Part of a small language model's weights: 4 heads of 32, no biases in attention or MLP.
Each number is 128 + 24 x the weight over the matrix's rms, rounded and kept within 0 to 255. Layers, rows and columns count from 0. Numbers have three digits each.

# layer 2 MLP down (transposed), 512x128, rms 0.0692, rows 423-494, columns 0-63
139190178065110080145118143078100105198140143090162162134116110172103086150132120090147110111149144115120132083192144142118080145102153134150124061143112114156122148118143100127085135128114117
146118127128126132145124105127128124130128122115120139143125135127112119134128137128115135130110122127131133142109133127129119131126115113132120118132137133137135149121141135140121116118125130
062134142087124163161219141255122133000105166118164166012044122029158120049176155216129138136168117249155127073160240159154113144078080173055137093108177124218163182033148106102203123082181169
146118121126129126130118131128128126130134119122136139128132129132131129119127132129129129119128131125123131132129137136117126134130130120138122142125130132126120136134149125126117136126130129
128130130128131126148141131125124128117133122124128139127125124142112127128135141127127117122130116125128128116111121135118129127131132129126134111134135125137132123144129136122133143129130127
120128138130139119122128126138137123142130134138121133141126132110122122124126119127122130118124131130134125129127128116122137132129121131126121121133129115121123131118116120124126132115132132
140130120130118142139129145139126129120128134129143138132122128125134133130135134131130124122122125126134125120123124133128141126131142129136129136132136126133127131128130136131135127119120140
113115125129129149106148131118119157153102138143097118135109095087150126106132109131145124106122103126120090130106104134158104119138116124098146148109118134126127122142128137132120128127120094
091130121113134147151127173151158166186081165144119085051121091121135118164134107135169161131127176158132170136120163128167070071172138209117075147111147147114123093181148091167144097027121132
137115132165130149155129162132143142124168101158129119148136108142083157145163134104129123151127124142125079159105121141125133130142101109114121140154083103136183107109088156158107115142162117
128128129121124120113122134129128114134134133136129128120122129125140133132120119123119129122123126135124126119134133125136122125127128124126132119128139134136120142129133113137115127136124119
123129114127123133132129131129132140123127136128132130131126129127135133123136130147134122130134140124120130121131133124135129124118125138132123123120124129132132116135132131126128122135123129
108118158083119119085164107165205122124085150048158169081108116112173127101124124160116183179139212202119176152099163161124107131160052142147072169164174139138155171126166084085146049123120114
124137131130123131125127127119119124127135128129125132131127135126141119126129131131124119116133133129129144121138133125130128127124136132123133128130132126134130118128123130130138134134128129
117054137085097083111122070185124119112095130168166139144124155141140178116093105166085096122134130116104130123239144161135175138121105103129117132131083127142138085132148131133127106160164144
095133132157118152107127140169134130105138140144131124141091136134119123140115145121117092132116092158146147136111111132152131103110123135131130139126129138113139125123117135126131110128090089
125119136126145140128117122126118130137126137139127135121124121140136130127125122126131130132124135133125134128123126135123127134131117130123133140127142124123134127128126128122132130131131112
163113103099107156083116037134111145099148146147089126170108122116071111105135076044130149104125102150118113141139123135157095116065158150123088096138142128149106134147147120171144080147119079
132127133133120125132119116133125132115126127126131125122130141135127126123125127126134123131134130131130132114121125139126125131116134126123123133123127127135119130118132131134127131135132128
144112112137148123115123141122111119112122119113139130154143102140136121123134121115142122137139109123132108120104135119108129129119117120105110131153110126137126126153147145102115117109145114
140141133138158109175113166117108113129135101099131148094163119097126132127154129153142151120135189131104127128121104148161111070178092125122108147099174107139134135101107122098096136126125122
142124126127134127133143127122135121116123136139149130129114121122134142128116124131134121128119141115124124151132131138138119143127137126120133121125136136120126140135136115136139121114120120
139126132166125135143150134009130142021054142141085168152148126134201138083175114179090123140100063207084117110168176179070208134228104058146064151063117198119140097134084127169163159146128144
139082058147178111012185014103074160129147137192100109099204177135159134070136073104156103167164192131071087094159134059120144142107163099104106086153061164135205138104169163150155167148131124
134138131121126137124127113117113114138122134116135137115121138121134127137114125121125135109129129124127115117126115131139119126135128124117138119143139134145122126125117126125133136139125143
133120125132115123122134126136127150145117126133139138134128127133123116124135132113110136105148109138131117137131122125131124134123122140132123139142121136134150134140144123115123126146127126
061129177056105208074150055140114093140075085193106147098055084126197171078167098022069099103167029117109058139108096225127114145082111088122082151176133116081147092164086175164139148108148055
109130118119132119098128123113147137127137131118127128134112117130124128131135137131139153124108149105134129155105126139111120120133147117125132123136148125135127121117137124131116125125128124
133128131100136122174132119160143101139140119125120150113129122132125132118114124145115101132145136147112133107141108125099124106121101117119132141128125145133138143107093121110134138127148133
140142114100128123133138132115128138128137109126137109130123117116139119133131113123123121128142117131133138130121129121132118116127130144128127117126132127119125133120132120121130134118127114
122140115109142113116136119122155157135133137144121113125128109138116131111123136125133156141141138125130125163135161118127144131128103133134129117131145136124111130106153136151156121125139137
147170163171061198038050168125165190130088173155055115188178162138036132197123132161143148147221171160195119097117152064140152112159149163100102117150221174185136080098121219145057113171123133
178179130082164068119141149247131059098120091095104155066094150089255133112186168147113108246069104116148162238092151190159108161072051193185228098113132123116164156050188157213173059035157207
134138118137175105091135095126128120139144118103143137136119107120144124148128136147130134115162135140143116143114142118138143120123136131145138129140137117110132188128092148121101140128121115
145135172145104120069152104091116124149192146100089192151129108089106123092180132147104130165143120058157122153092194094167098149048152141141109146185132138151132133118103149149129123127150200
151135127127116113103126123130157136120133141130115122143120119119110145094130119137099127132115117131135143149129117144123129109137130129118132131144122147148131109117136118135119126127142153
135146128121133128129102123155135140108137131125135106125133132104128146122133131144134130111121117139118140128140134111116127124124134117147143119132126109128133138136126136131126143129121117
129121106068174162200142163108136142116100174132104158091159137166112179145154154097169159126099148096090148165111107172183105109145083119144099126113168159112132126120112101135152127122125134
142130130127129125122125124133129130123137139129122130136135119120133127120133127136131118117128136127133129134133123129121130134144124123125124124109129123129125138123129135129119129130129138
118133128132133141127129118120126123123126132134120120139122133134126137135128128128128136128132127120118135129118129144119133131126122117124135129127140131123128122109114117133131117124131114
125111124132122118125122139118126110131113132132121141131134122128127141143137130129119140108136143131119145124115116140129126125137135127133123130138129118123126132136127119119125124121125119
091119146076124076107103115158098160124112111155107100107113176140106152132133093148118124174065138149132121150162152187087125149095105141162169141137124089158094136168124101151122116175164106
118131130132133130128123129140129127127132125135116132122126129135121132136130128133127125125132132143137135128111127134128124132129129111130128120125143131129127136136127135113136127126129114
140129128138129131131132137118127139120121140116134118139125128120150143139134136123124140119124120139134144125140144133137134121126124114127121128119135129138134126136145123133129130126120137
130148137120123128112122128124120133150122131128129120137130134122132136142126108120120146122127126133131112124130132132126120118128128129131134126126122120131130123130133121129131126128134115
128111132118138122128124146130143131128130137122094111130129122138115146137135129119139130131120142132129134141147136122132125125128123104117128114123119125132123136145125126127137143139127128
120118099134180081202087175178083184106126201123160175122163101216155099174125086139133150150147100114115156117195143155141172162149124141082096121139156168099123139067111120143112115144119083
131172093120108182192167226082101161096135168066128090091185158198176194148103149103107159118190105123137128095103140100224075086255171086190179098120100122106151189208068105044093090020116089
128127125132141129125136129122121121123136124124123132119124120129111133132131124121125133125124127123120125124121128133111120142141123117135132129130136139116127128126123125135124125117129136
151136140129118162151109147136126157106124140163122108127109116136142149131112130138118118137129104116135124135111136102102117146144157134126144136148139121129132104132100123163118122152145148
130165131115158151198039255200240191113161091151168113129154086180200038172163137202095168138197117117105131129255108125114130061248157118127082138098163130090118121113131092176129117069175027
122124136137136123115132136109137127119147136136119137131137129121125138131135124128134140118138139143127124129134134124124122121139115139118130130124129123136136135130124129131123126112136152
198099181153122146124072121145145090075136059167128105137083132112182092176099054160093086117139107143116195129115130147108114105191149073049099115013180134116106187227149150128110125069069137
120132131120118135129118130128130124133123119132139133125121129125124130120120128119136119123128131136134131116120122130128139132127140137123127131124124134136129135135125130127134129126132118
141125103110127139111126128098134127142122130119131138127128132133134119134132136119149125121128139136120124134126119138118137150126147136134127121161115140124121128121135119134133139124129128
138060151114198150098187097255106099100137093136205170123066130005253075082162120174218109193039130103070134133192121235072123177054053118072099230132068171109124122044140101133205123154042165
120127130130126128127116136127124143124128119137136120133132131128120134118123115118142112125140127131135125123126137128125132127124129129133125130132126129133118121128119138128125129120136133
122122090122098118140151085128138109095158115127151119161144115178157122129109100157115085078126145083146102109133118116122146088098151105118103105156072138099112152112106109124130127145136157
086147100114155110146138124117098139128130157085102110109148153123113170127152122126098136106134103149088050133133134150131157126144097146123145133153133135144146107098056096150130121115070154
105112153085114196231151158193121085156157137129154179069121077136146101120175050031103149121160114130217107125114166144151091149077137091134106147161166109154151091092050189144117122113145177
135112123144122111144138113145128123147138128120126138124129122150149123123127117125149107130136138110151112159127134109115144154135113140112133142098131136115137123096131114123123132146126120
106145127108154141107128128140141102118121141118116147138116118120118136095142143116107155138112128134140122155143129122108141134129125147145145122107136129108137130125131143124132136105131118
114122132132127134127128140112123126136139124139132122132134140132132130132136124133135127114143133112119125126124130126124122136119120132131122141121130133136126130120135131131137136145130128
124123092164131119045094057133255184156124107045082027182118055143093136115157211141000113049127101196189025068171125041116134119189150080106123124181160097191102000128121133121152129142142128
135087138111141134140145110136112167147105087112096128184111121131144184159121130131127112147185156146127146194123161157155158084131118113185103113123168098116125134135171145116156104106112148
125116138125126134124134143123131128126125132134132133133120137121134117134140121131121128119136116143112139137124131130135132123145114122128132140112120134141122152133138112134122132130130136
127108138144130108157134120081105156153136125093158103113129172133126121104112136123138146132153103094104133147127167187121117104172125126161168086158165071132110103120136131116070094112125179
140124145155089148159149139126112157138136127121116131107128129107121143152099122123155116139117130167182124111122103143139125127130131132105154130134109084139125139149149127120089103152085155
183119169169122207183091165099099129147143168167125122138146106079203114060077162106136191144084110207109093173046112180094102173143121170097122105103100070153132184147125193091132091137118160
212101133092133049088112145093051102147197081206098129133140139188127107124108103037083134213129163095158152169205147164165098139129148204164134121168036113078133176198182206200043044087142092
100108161058111134102192107025119154245123134105057144089067181212145190070148138146187161121131079110100112103104151199163098212089111117122096242105160160089137160134116095126162168148078182
089101141090147083000255000124078163143020150079176172154095130138046169176144062069105167114212110000140054100015125077072187228102084089048160162169017160141101156172165193152076136200073218
# layer 2 MLP gate, 512x128, rms 0.0757, rows 424-494, columns 0-63
134134128128119149132121121105120121129124125128136132150125125142139132133126139120123135125130111137114136131121122113135125120137116115115113137159113140128136112121099122113125128124133134
117164067114152178165208126173105232062113125106143204094113155115094185141165136189156081171157090149138182088130157159053097166229039078092142083101123060159188188000112117079219133097142144
126129129116132129132131128128125119128124136132128122134125132123127124149131127128126135120134127126124130125131128128124115125124130140127128125125120126115126142134133129110127117113124117
125143123132126130141133129126117123136125129127119115130141139131132128139137133136130135122138126119114121122140127122118121128120114135113130123135128148139122121143129130136113107111109104
125128139126133134120124125138128140120128111126139151124132138121145119140117131135131128136124126144128130136136124134131123138114128124126116122134127127132139129126125121124129119130116123
143123118124116130127134123134127122124134129131128122119132128134131119124135125128126123121124143148135125129130129115129119131127122128132131124128130119136119124126116141150117130120128123
110117119121131147137133130175112126122170136147155110133131112129118122104168086114111124154073130129131125119116152093128130119154116100153104087118109128156134129151149120091091138120157137
068111107113119104050185043081171174093107148177093147139102094078137135090063067108060128186147104124131074078136017075104194101103138074053095123118080109103110117103096059148120161197106063
142128143119115131161113160126130088108142103127165080110147115162104114096131145103084164109099133132179156120129141095111157126103127146150120127142114101135150107130117159133140114133155118
133119122139135133128130130112126116135128120117122128110133119124119123139125117135122131138133120142130129119133125124119147121133117140137132117133134118124131119123131141122129130130120118
135127124109137124128126132152130136124121133132128130135126129138128122115135136125135117138124129125119132122120126120134144129127124123128127128125132140129130114121127130141122114131134121
049090153092124176164131159110137140186178110058136181125134153102137152165048162149148158148101163209127096175130127116140125178140044144114085156117129146142121174116147061135124105144094087
136123139135133138127131131131124134131132127137137126136135128123109124134129129123128123130118124139131120117131121133121136121141122119120130125128124130125125127111129134128127135119123138
153147133127137163084113079178159171133121128138084152141104093149113157079147156093116118048185116095149103108132084145126159121132124134142128109133171128097069104166144097092127060131116135
112122132122123127129132140130161099129142144080151135123151137136125134107206159147139158094122125146125113108130094095118125133139094131173148126136136128094135119109108147162114133145105154
119122121113135118153128124123133138147130120120124140123135133132129138128140151124123130128122132129130136135130134109135123133124122126135135134117129129123116132124103124142134127148125121
113103124085096141111170160123116145094078114131097156134137148090122130179151094115096101111135155093068126170122142168178149121111186104105029156156163161116132180110151140149133131074103115
126126118129112132122126136138135124124125138128123124131125132130126134135133124126112120126135123140119136123119117133127133125137128136142117132132124137107130126134120126155129134121133138
121106138136121122121150129145100129120123125139120119105150124130121141110161136140132136133149119139147123116124124114098129102136130118123137127111130114123157131112127148131138134105141105
151160150137111141128144154161156153163073138120146120076172103091146126160150069086143126125158134111127147116112102173123103133143141129112164142128088142053132130155150139055193156101096117
134127118122143116129123135140130132139126145113128138104120128123104122129148142126133134144129126132138132122132129136133142124116127131147141121106126130110140099131129136136130133135114111
089100029193145150149089052065193135139163185128096153145149039129213066100179115208087117083141032208087085059128145138071171115182127066140151158090130152042127081130123126113133125116101147
014112228220190154126105202119202061140126083091164132173087132171064134124165151200126128181087022174181131201113088099135079095077131180155223122094162052144112164134069140188162062138046080
117142113134145109146133129110116131133117135125114136116124136112130121112108127121140133129138129140123133128133122144113131135137144135121113110117126146124140120117111116100146124137118137
123134137134134134140142136111125113113117103108139129118139139131111125122144128135131142135156111130150104111134130090134137113132111148123128145119126125127128140108104123120121105142098149
118098133140118124146247176150100131187104112135198128144178112127164182103106077138113057135089178120099142109182110173119107250119079108058113106170080091197140241157208156094178132113128105
108126153119129138135139123118142117127140120110135137104132126143123111140143143144129139124121136124125137113124146128137137103121120133114129146122142114128112162155145110112126149130123113
118136125128130107128135123110144114119121104133131099132124139105126110163126123117139139120148115097137147136128122145127110106158138147146112116146104130143119159142148131134121138091119134
121125137128137114119122138127131124148131121110132137122127127114126152108134142127131127128129117137120127122131129146127143138122140125134124136129126116142139135115131117150127147124122134
139109129140142116138130125137119130118136138121115145130098135120118133137115141142138133117119134122148128134124115138144139122135121158134104140124139123123128123137133108116154107134109138
145142172142107132167154131135147140129069136172105166143105179062106176125178067106120163173198116202168170120172114168209121157086139094128095158035138098107085080073028110133106099164131158
115033214094199097119129171111143027106120076148059159068123137179086084084104230179168208225062049004127137250113101191175135164073193214135185166166153091134140067025133109192177036137134116
134107127130139130127137125145107092100153088137115126130124129153121094112154126143125140119112131112139139136129132105138129147138131141128107140136130118135142121092134119134146140130139120
102078102144124146173141130083106140127106069142135112175138118107128095129127156114096123123097184138082120155179179101077122155161161132224106153084114115127120173145180117124115122126108106
125128157154150133113115111151131132110140152151140111114123121134123127106150109121131164124117135150135120115146138120142125141108129149111125132122103119121108129128128132142127120129145125
127103126102127134124132133154097129119145117136126129122139135130125114139162136138136127124134138143096133119129124123137123142133112105149129135095146125131120143125154130128108145131120145
116152133113144151140101126140126127150100177104094198102174130102163181173137100106165156113152152098051134139121114141111156138141109125088168152096135151094099137134121082096159137141072111
122132128128129130127122119122138130133128130128118137122118131120140141120119122136130150128133132121127132127127127134126131129121128125138136122125122124127130117140117116136135135146126122
142138118133111144123126124122123145128127122136120120140136130138123118145129128132138111133144129127136127121122124122115124119125141146127125125130143124140136124128151138132131128130139115
134105117121132131135124133119117123116131125126125137139128127121125127143136125117125137127126121127118130119130140118134117121121116133127130122136127128139111121129133122096132110129129124
108134106139104173112147146173163145159066170129102135108140114164135138155142134166134098101166127085164147115107132130165110121150118157137127101191092128122125129111145150113156125085087225
141144142114132123128135130101137142131130126114127128113126122121128126134145138121140129126113139128134135126132119127127123133129121136134139121123140113121134120129150129110123136131117125
123141143122125121121132129130120133136123130127136121130121124121142130131144132135125131127118144137128137121116123136135131132135125116123124125118133131131121132123137115129112131131125132
138128117125120124135137133113144123114134130133131125138135136143132118127140116119117124126123125127141116126127136124137124128130120128136122127124133120107137126122114134120107114132118130
128150134128117157127111117132156135123126149122119117139124127117116129126147142117116117126122111128138121130123122133139138115119153138120130107138122124126143109141114130139121123110145129
135170140089088141119127079120170098158122114142110208070105169121117207066136138131120180099120098136137104126115090100105109104113126156160189105043059133095106128153043128122138069123124185
108171133169186182163211180170088124149048170159117112123166149156151120203098065145134198222204051129029101041125126199150124068206128098077157134124107167113173144099119137018126099101026141
124138116135115140126137123131134136122132128125136123130136131133142133128135118139134129133141126131136124128113128132132132124135129126120131138127130132134117127124131138131117136132116118
142132144160126104112115115122126157116122134151128145127124115123135120100106142131139103130141093130135136131109146119119110105136147126086157123126152135101125159150157144148127133149135110
013000172141047199142140037067104086134057214092054210081045142057078087047103092098137155137104101115198134072092178158091174179054130062151109121139141118080186153136149162125186173144096216
133130122134115112132123131126111125136123129126134126127130128121128121112122139138133105127128122113133125130132127136123134132127133127102124140140141149112156147127130125127125131132118113
139117136170134143215108111128135132101148090152102165119132131172133064152194101166094136070080194152119162121129155084083108121146082117200134105016207094111151165193198091134138048169133130
116121133125134136125135129108128134128131118122120133128135133132133121126123139125134115120122145109119135130130128119133126121133126134133131140124128127123120123139140124128130128128126129
142121118133121121133141131140127134120129133122103114125129137139159129113118117122141128129134118141114126124136119122141122123146120131141138120104118113118115119117110138116111110114138147
176135149115162128212235213130096014143019122132183165088148147163125091188041095176122161191160094076144146134123125171123107141243147175097118172156040151111160196098156155039189095087034108
125125115131130124127128135120126122131128135125117127105138132118136133142114113123119130124146117122127129136127134122132129124140129132133137128119141140125120125152137134136134123122118119
136160148105164127120112137146126120133093168133114149052131113094111148162127162117151142093140087115117165124128125177140124153150179135131119091130135119087154121149123119124158127097129133
134138127097124134080143116128165113162122172139111115125167139125119168119137136160121157124146111113156099140121128131157135111131153099099107118110154133146097137137099105145158132124116154
067210016110089075163138123147100237062201051124124147131176084174154039194105129137161113127145079154084078124106178109119127176118156122110176121133139150142147215192180123089140187181048111
103131146134135128117142125119131120122123122125125148128114131148133132133147089122136119134109129131111107105132117121128116129115143138126160140105155115099107138138148120152113144104124158
113119125123137127124131120129115133143123139120134117149135132116130129141099137141134127146102109097153117127153137133117119124134128122153140125120100126157152160149160120124134118133139103
124142121117133119139127123128148126111135130135123127127133123128112144118137123139112141122118118146143141127129140124115138137120134122121136124113138126120126124135121133120135128133126133
142113202167185198135204159148087000106106158087246230100139132072079088153133179170097170215119076046138127185122119196050139094147192133162142143145170126182125126111113175078164084063133105
168125168166146116117153113128088096140101142084068146099114130122147163137169158169090161138148114122113145144117103167138117134122146116073151129098146150100154073104112082087153121082136171
150113134124123136126129128134129134121134126125131129137116125140135133137150149128124132120131125132134128128128134118135128117129130130128126123130135109125148140130118117107134116130157148
120092149103154123146139150110105138148124129135092111100082137106111112189051149178150151117153126201146143102123105132135164081077153170153177128152124103220104023073130126112157042129085130
130128157089170153143112115100108139138154112136141138130109109121125143158138115132098142130090148108119138126119131124118135165118126127140104089111118112145087129133108106102100162120139132
072061127090159132109143114115164171087092172199064172146153113101116168166164121167045137145173073145146142087164147194193142075112105035176190117118099142172090098102070098165135154131100168
084178140169121155115101111109176187118116154084113112151117099075118134113119159178129166058121103213134142124097169119062174102164120101144152132098193136180118031123101040126195182149102116
138058126161125129171087092109068129112179058100149157143137063096141050115128154163168127132104181178126111214144174158135040122128169181201184147133154206121146175204225112088117132189082034
134159103135166183178012198142157150163182106139121093079190124106210074131159182201161037159023177255081127147167141118134060101167154152216113111105228096137149102127084071144135074113110064
# layer 2 MLP up, 512x128, rms 0.0729, rows 424-494, columns 0-63
130121122106126140133126127126124143115129132119114148122113142160117134130137116119107123137120128127133120121131125128107130136129124129152132137126119111105156136111118127134120137130129128
133047236112095140144059174055202072152126168130109070125144117099161112099072206114125155076144168204179072171162131134183141097066165166088073158114191186157146065135145089143113113116142073
136116117139124113137130127135126126125124118131131142133126118129136123124123126138144120132124137141128134131125128127145123131125132125109126133128127121126127137127122127131132127127130127
125121130124121142111126123129120134127112142124120119129139124134124121122140129132136113145122115127124134121128132126125145126132139136128129120131130126125133127121111138134124143119148113
114132119139124120126129134135123133128121149120112134119125131119148132130105123118136128132125122116145124123130122127126133136127124121127134122140120132120135122121117110137120117110140134
134124134136117123122110126141125121129124114134130125136129126140140136128116128127133118120144126118119129123125130115126120123117120140121126122141134148126138128132106132119143120118141123
124146158115126108150117108154141143147129145137112142135115131089149138172105133114131127129121130148117140120147115149140113137151119107128134113099106145098144128135106140162118078103134129
121019119110190105157106083071122134119119115112078193111133148123167118051179021123121149106137121103106086128114134065101159080128124155112076109091148151130060128175104109140077105217144070
086122115151140159142100154140145115150152141125141135149120132151117189146209143124119128174120106105097117081106153130125144087117130109159077101155158128130154076115099163129130154129135156
120141136130140130129140117130134135125120113130129136123135127123137112125131135147123140119135134140127124143129122124123129127119133129118134135135119137128130143137136120123139131119133123
127132126137125131137120131105125129127126148121117125107147122131137137133137126131125118127132125128125128120126135113132132132118128125120124120137123144132134122133127131128123115126127125
222161138084105121168136118109160194117123160086172125097186120112157107096208054116167137141181138142099192112144138188039132114186091100080104170141188127084154125140113078112203099163115088
115127131127118121127131128138136130131135135129122117124132131124130130120116125151133129131129129133127130127122126130124123128137132130123134128122136127120104138122119138114135130126130126
141162187136175163117118151130160143131054154145105175147124133107104132147143213141163128103116084091153132105112128098157117076101141149129173107180120150145100095142132097138186143089106142
134111133143132115120124139139137101149102132130132157131132128137132162173123091124112155154121104110133138108129168141088122107122164107146105131129076137127152093145127128125155169111128140
133124126141129133122139130099133125125127125118138141125143129138132112112114117127132116128116113129117125131131122119140122130131150141141124134130153133139119153125128122117128135131109133
147127130160099102149159105145110125124167181076109116143048150112066090096114091137125142109080138134142104155103136149112105163066104163112068080177128115146093129147119089169103076108124060
140129123130116124136134121133127132127120110119122126127133137134138128122143125138128119113134131129121124129133120126122124129115130129129130128132136136138125124121134119123126111128119132
141142132148103154115130121119135132128137136114146111148140119128116113130121140139128127108114116096134127135138128116147139121130123157110079118171116112153160134118140129122130119141147101
135155104140138116126123109130099124137115122120064166072167149138136173162159110143195165128166152137084127139121112114156094114198129127055171165083134174115067159114131110107143127156071078
107120138139138142112126129107125145117128141131119116118134112136140115129121137135131129138136103126114127122123127133124120119135143117116138119130116117142150122120156124152124132124143115
137112208125104161222222134187088154064069140122160136135126163079145122126153124134143161196151170143129133155096119156062153147176080140103105138119111058164189186007108121130163142085147113
095077090201127086119061065126101093137130110150115169158167101186223087101092101160142090140079104163106123120192097066129101118064111116070176118137161196175036195206201147109141118162083134
135123130132120140121140135097124117119130129141134120128114134131120133153140119126109152132125114132135142115126123149116125113130137116111140127135145123128127121136127129139128146118119138
115107122151126136135139120142121137120123132129111123153149124151125093128108103142130110150127133131123130126133145113122117146128152133107139123120130119136126143132155134173123138125123118
145163187105130127124159105121129105216019214133132066173186179061074217167088142141119136128176113113187126101064096191046147081205161087100105129160076126110120080133132125188071110132144159
144133137107117118126120140121133135128135125103129134115115137124116135121131144138121148120112148135140137143146122122138129132115115148147153150109143108124106116138127117132131109149122134
104104104143129147083111125140124127123114123127129123124142128121142130133126096131133126127136141116137118149137130123117088141137135120113145111126086115116112129125149129140123149155159127
155137128133129128106137131152136134115135131139133121142142124110128123133124139140141111115139135105141123113112126135147136116121147136132124124141138116137133131127158128131118135103140129
084163112103116120127122136112145132132135109125120107138151138148120144145140140129134133119146130134127130131130129129117123112131127136113100125138149124129126120125117137103119122106117124
124129165116062153067081122125189175172125248176107097188141156102067121164150144164131125067187162202205133144134108066141138105100122142037145114091203213210115067121125184149140179161073108
142188034075118071104197109103084157093141156124106111081102176153163102223118138094110064162169122115097180125068081164182123090212143148096074119129078070098099101163068116120138106098149126
131098137103096133116130135154137152135105118080107170099154102135151120151105137131147126104089113116123130116128134133150117131131125116116101132122134108189130157123147108121117099129113096
123128110107130102091108104127109182156120177115140156156099125089104149132152151102175154198156127089116128120159140126133105159106108108134072076209087147136154165158139129117104147133084146
153114142113125105147116127151104100100133119165157128123130121128137127126125133115100130110142105138149127131124133096145137130121151123128103117104145098170119129122101149129147125133128144
127139130117147109119124134144125129132138139118113133098109122132149126141130103133127129123131123129133119109116152131112146108149127114086112124131115130105162123124163142121116137122141123
135188128086178144161111136142125138158129124064094153056159131137149118172172137063154145128065126113134137169130126143144115123154143095089099136138152129145141148155112119083139124089150107
130114132139133137124132132131137117126126129142133119136124125129112126126136129145127120115143146116142136141122127119126134134117118117139117132118125133122127119142132126123123128141122132
110129131128140138132134121121115133123130129117134136122130129138135136141141132112135121120132136133129127128132140130123132124137147125122128121115118124132123123131123121126126152121128129
140136132123129124123142125120129139145132138123129133120131126124128137139126132124128128125131143137125114135138132132141132125121121118113143130127141115133133124114136119109122114133128129
124121116192114117094141093123145155139131101122098150109114136115114153129184093155181108143060110132087112147124110156137078137115105145136143121113103101131097162203211084161139122156111128
122131136114122129127126130125118131134130146119123137141117134130134128128144121115125137129124127135118124120121126145114133131133127139126115136133129146117125116133096124119122112117146137
119111128133147117130128126126123130118120117130133125125115127129139132140135138117128117135132113135138137128125147119127131130133139117129122134123125114128142112136115139137132135130127124
123124131137138127135122127114136123124143138115118126132118130127132132123118129128132139128115131135135122129141140134127130135119132125138120124107128128135117125131130137138111124132121131
128113107132138114139135118131128121126134136123119128146120115118136117136110150135123136153117135121112136133111138138120150132125128108097101143127126132138128126142145119123117123124116113
103082132145191138133103167163106185121103163177137075197113087111141135160141105077100079201140160123198167126155139145168103140126151118120101130156160166125138109120155145161110164155135055
130113132064099156251130128054077147093118107039123168103169155155067140116170076134080142141140106178163141208143098054155156136148134242233160144124147148115136091111052082112175067086096164
126125123125129125135121127128123127127134127136139119134125130135127132129121122130135114134124117119128123127133134126131124126114129134132118126125123127140126138137136132142129120120129130
136125109129074135147135100169089135118119143131104119098145113141145120124177120135155135112156127140115131132124118126135117122129114108147106146108137126112135139133120120147118136117118111
182155098095180087145032155077213116131166129111109036098118115193203108182107054215170150063194154154106127154130147124178121119209195199002084207159136220152060077142147079157122089153175064
138120131132121134125112126139127120141126114133131129121142125126121119123126142144144117120128127121116109123128114129130118132143125121124131124128140135132134118126133117137135117120129137
108121094058099123178084054076105234118061138200111186136119075132136143082155113141135141138126120129143098157125189200050118144170164119177153130074136094134174129157213099153110159120173106
135125128151124131125134123143124126128116127131125120132130119132125124127113106134137120132124132121140128127127136128139147121123131117134122138133136121134130128123129133145132110133130126
119133119123133132109125112135117147128128148138106119132116128125126112156132148139137134141132141113134128126124124116143126122136135130151121117125135131157135127119141138134115150144136134
089147171104133119022169231241178092103179073218086085064192178126084184159165235082163077131102102085197139136115208141106109083047202122171106160150078104142121097145086101076114073140244130
142139120120127129120123127123128117122130121126134121125129132128131125131134130121116131113128127129152131134123126127131131114130123126136122129139139135126131125121121127132121133124111132
171148115119107160102126109109144142110103129103139113136142127138157152098141146100119104050119113118111124131133121106153115141095134131143115129126136165115120127126126085167140122132117094
135152149149141122105162150151115147141155142164132100159154094099122072135117107153114123141138154105164184115116111123170131143116164110140081097111119153148110151136180148124147161121174146
102027187121118065062062103053117100197152218102101128205133155018100143113113145180138185136165127105117129124111106143186213080141157094151133179146073141106086106082119027108118114111120091
116117153123127119133142125121134126141125137128142132115127127116121109150168111101107134160127138135150120101131117157130120134121151094137106138119106123136113127126110123138103170125117145
107137116121108128106134116145142147130107148117137133108119124126135140156142132121146117158141158128121127123119121136142122133121153092116105125126130122112145105124119127124129133141133121
133132137138116134125133130126130126134132137132139138139127134126116118127107127129128117134124142125145127122141131135126119117120118117138117133116127119110134139116153127147118133137132125
097255121140093046176105121065055136092080129055219113159067047077241087151240156153046080081014166171095072135070033176104089090118089089148184148149101047154113128151122121007208115214122076
139128135121109118093119120111149176169100105160135116162088138117172153149135156118122061125231101118135118130102151130122148086155132134118120097129115129141162146126144154145145072085117135
114122130125126128122139129135123139130133131129119131142123125118139139148151119119118120133121129136111134130119113145130119124141123116127136122114134123119116120131139122137111123110121131
119144153130158171135173148151186118140068114122147119079103129073141151163109125118104156125137107095146152154104113143083167120142140152138122128074098137069115151099124155120111123111133146
118123113172072110094145134104151129114151133113130105176114119089148135170125148162143108149103123170162174123118131121148127129135159126082140142154115103125144134128140151119112158097105141
160151142122132129027075201116094050140167131094125055122024138171123057074095138041155130135117171134115082148103117106093188132088186241078053202108092124092128134139176166079144098101172104
139199173147109021050055115153081135126120120158124120181113089102070142112158154097095164125089141077109166186106161175129195069122158161227249103152097126199068090170137152178132168154145156
159162100108145087119040165123118073080142096071174134127161144051177129105124170136056125176090136160111127168120127188207175000146174208199127118183116113033160086093121098118171090154160087
222152154094094099078000173147170074225188155092105096056207060146207061134150120122207048113001200183050162133167128162195159033140196212218174193131146192096103112170127090160101072104179113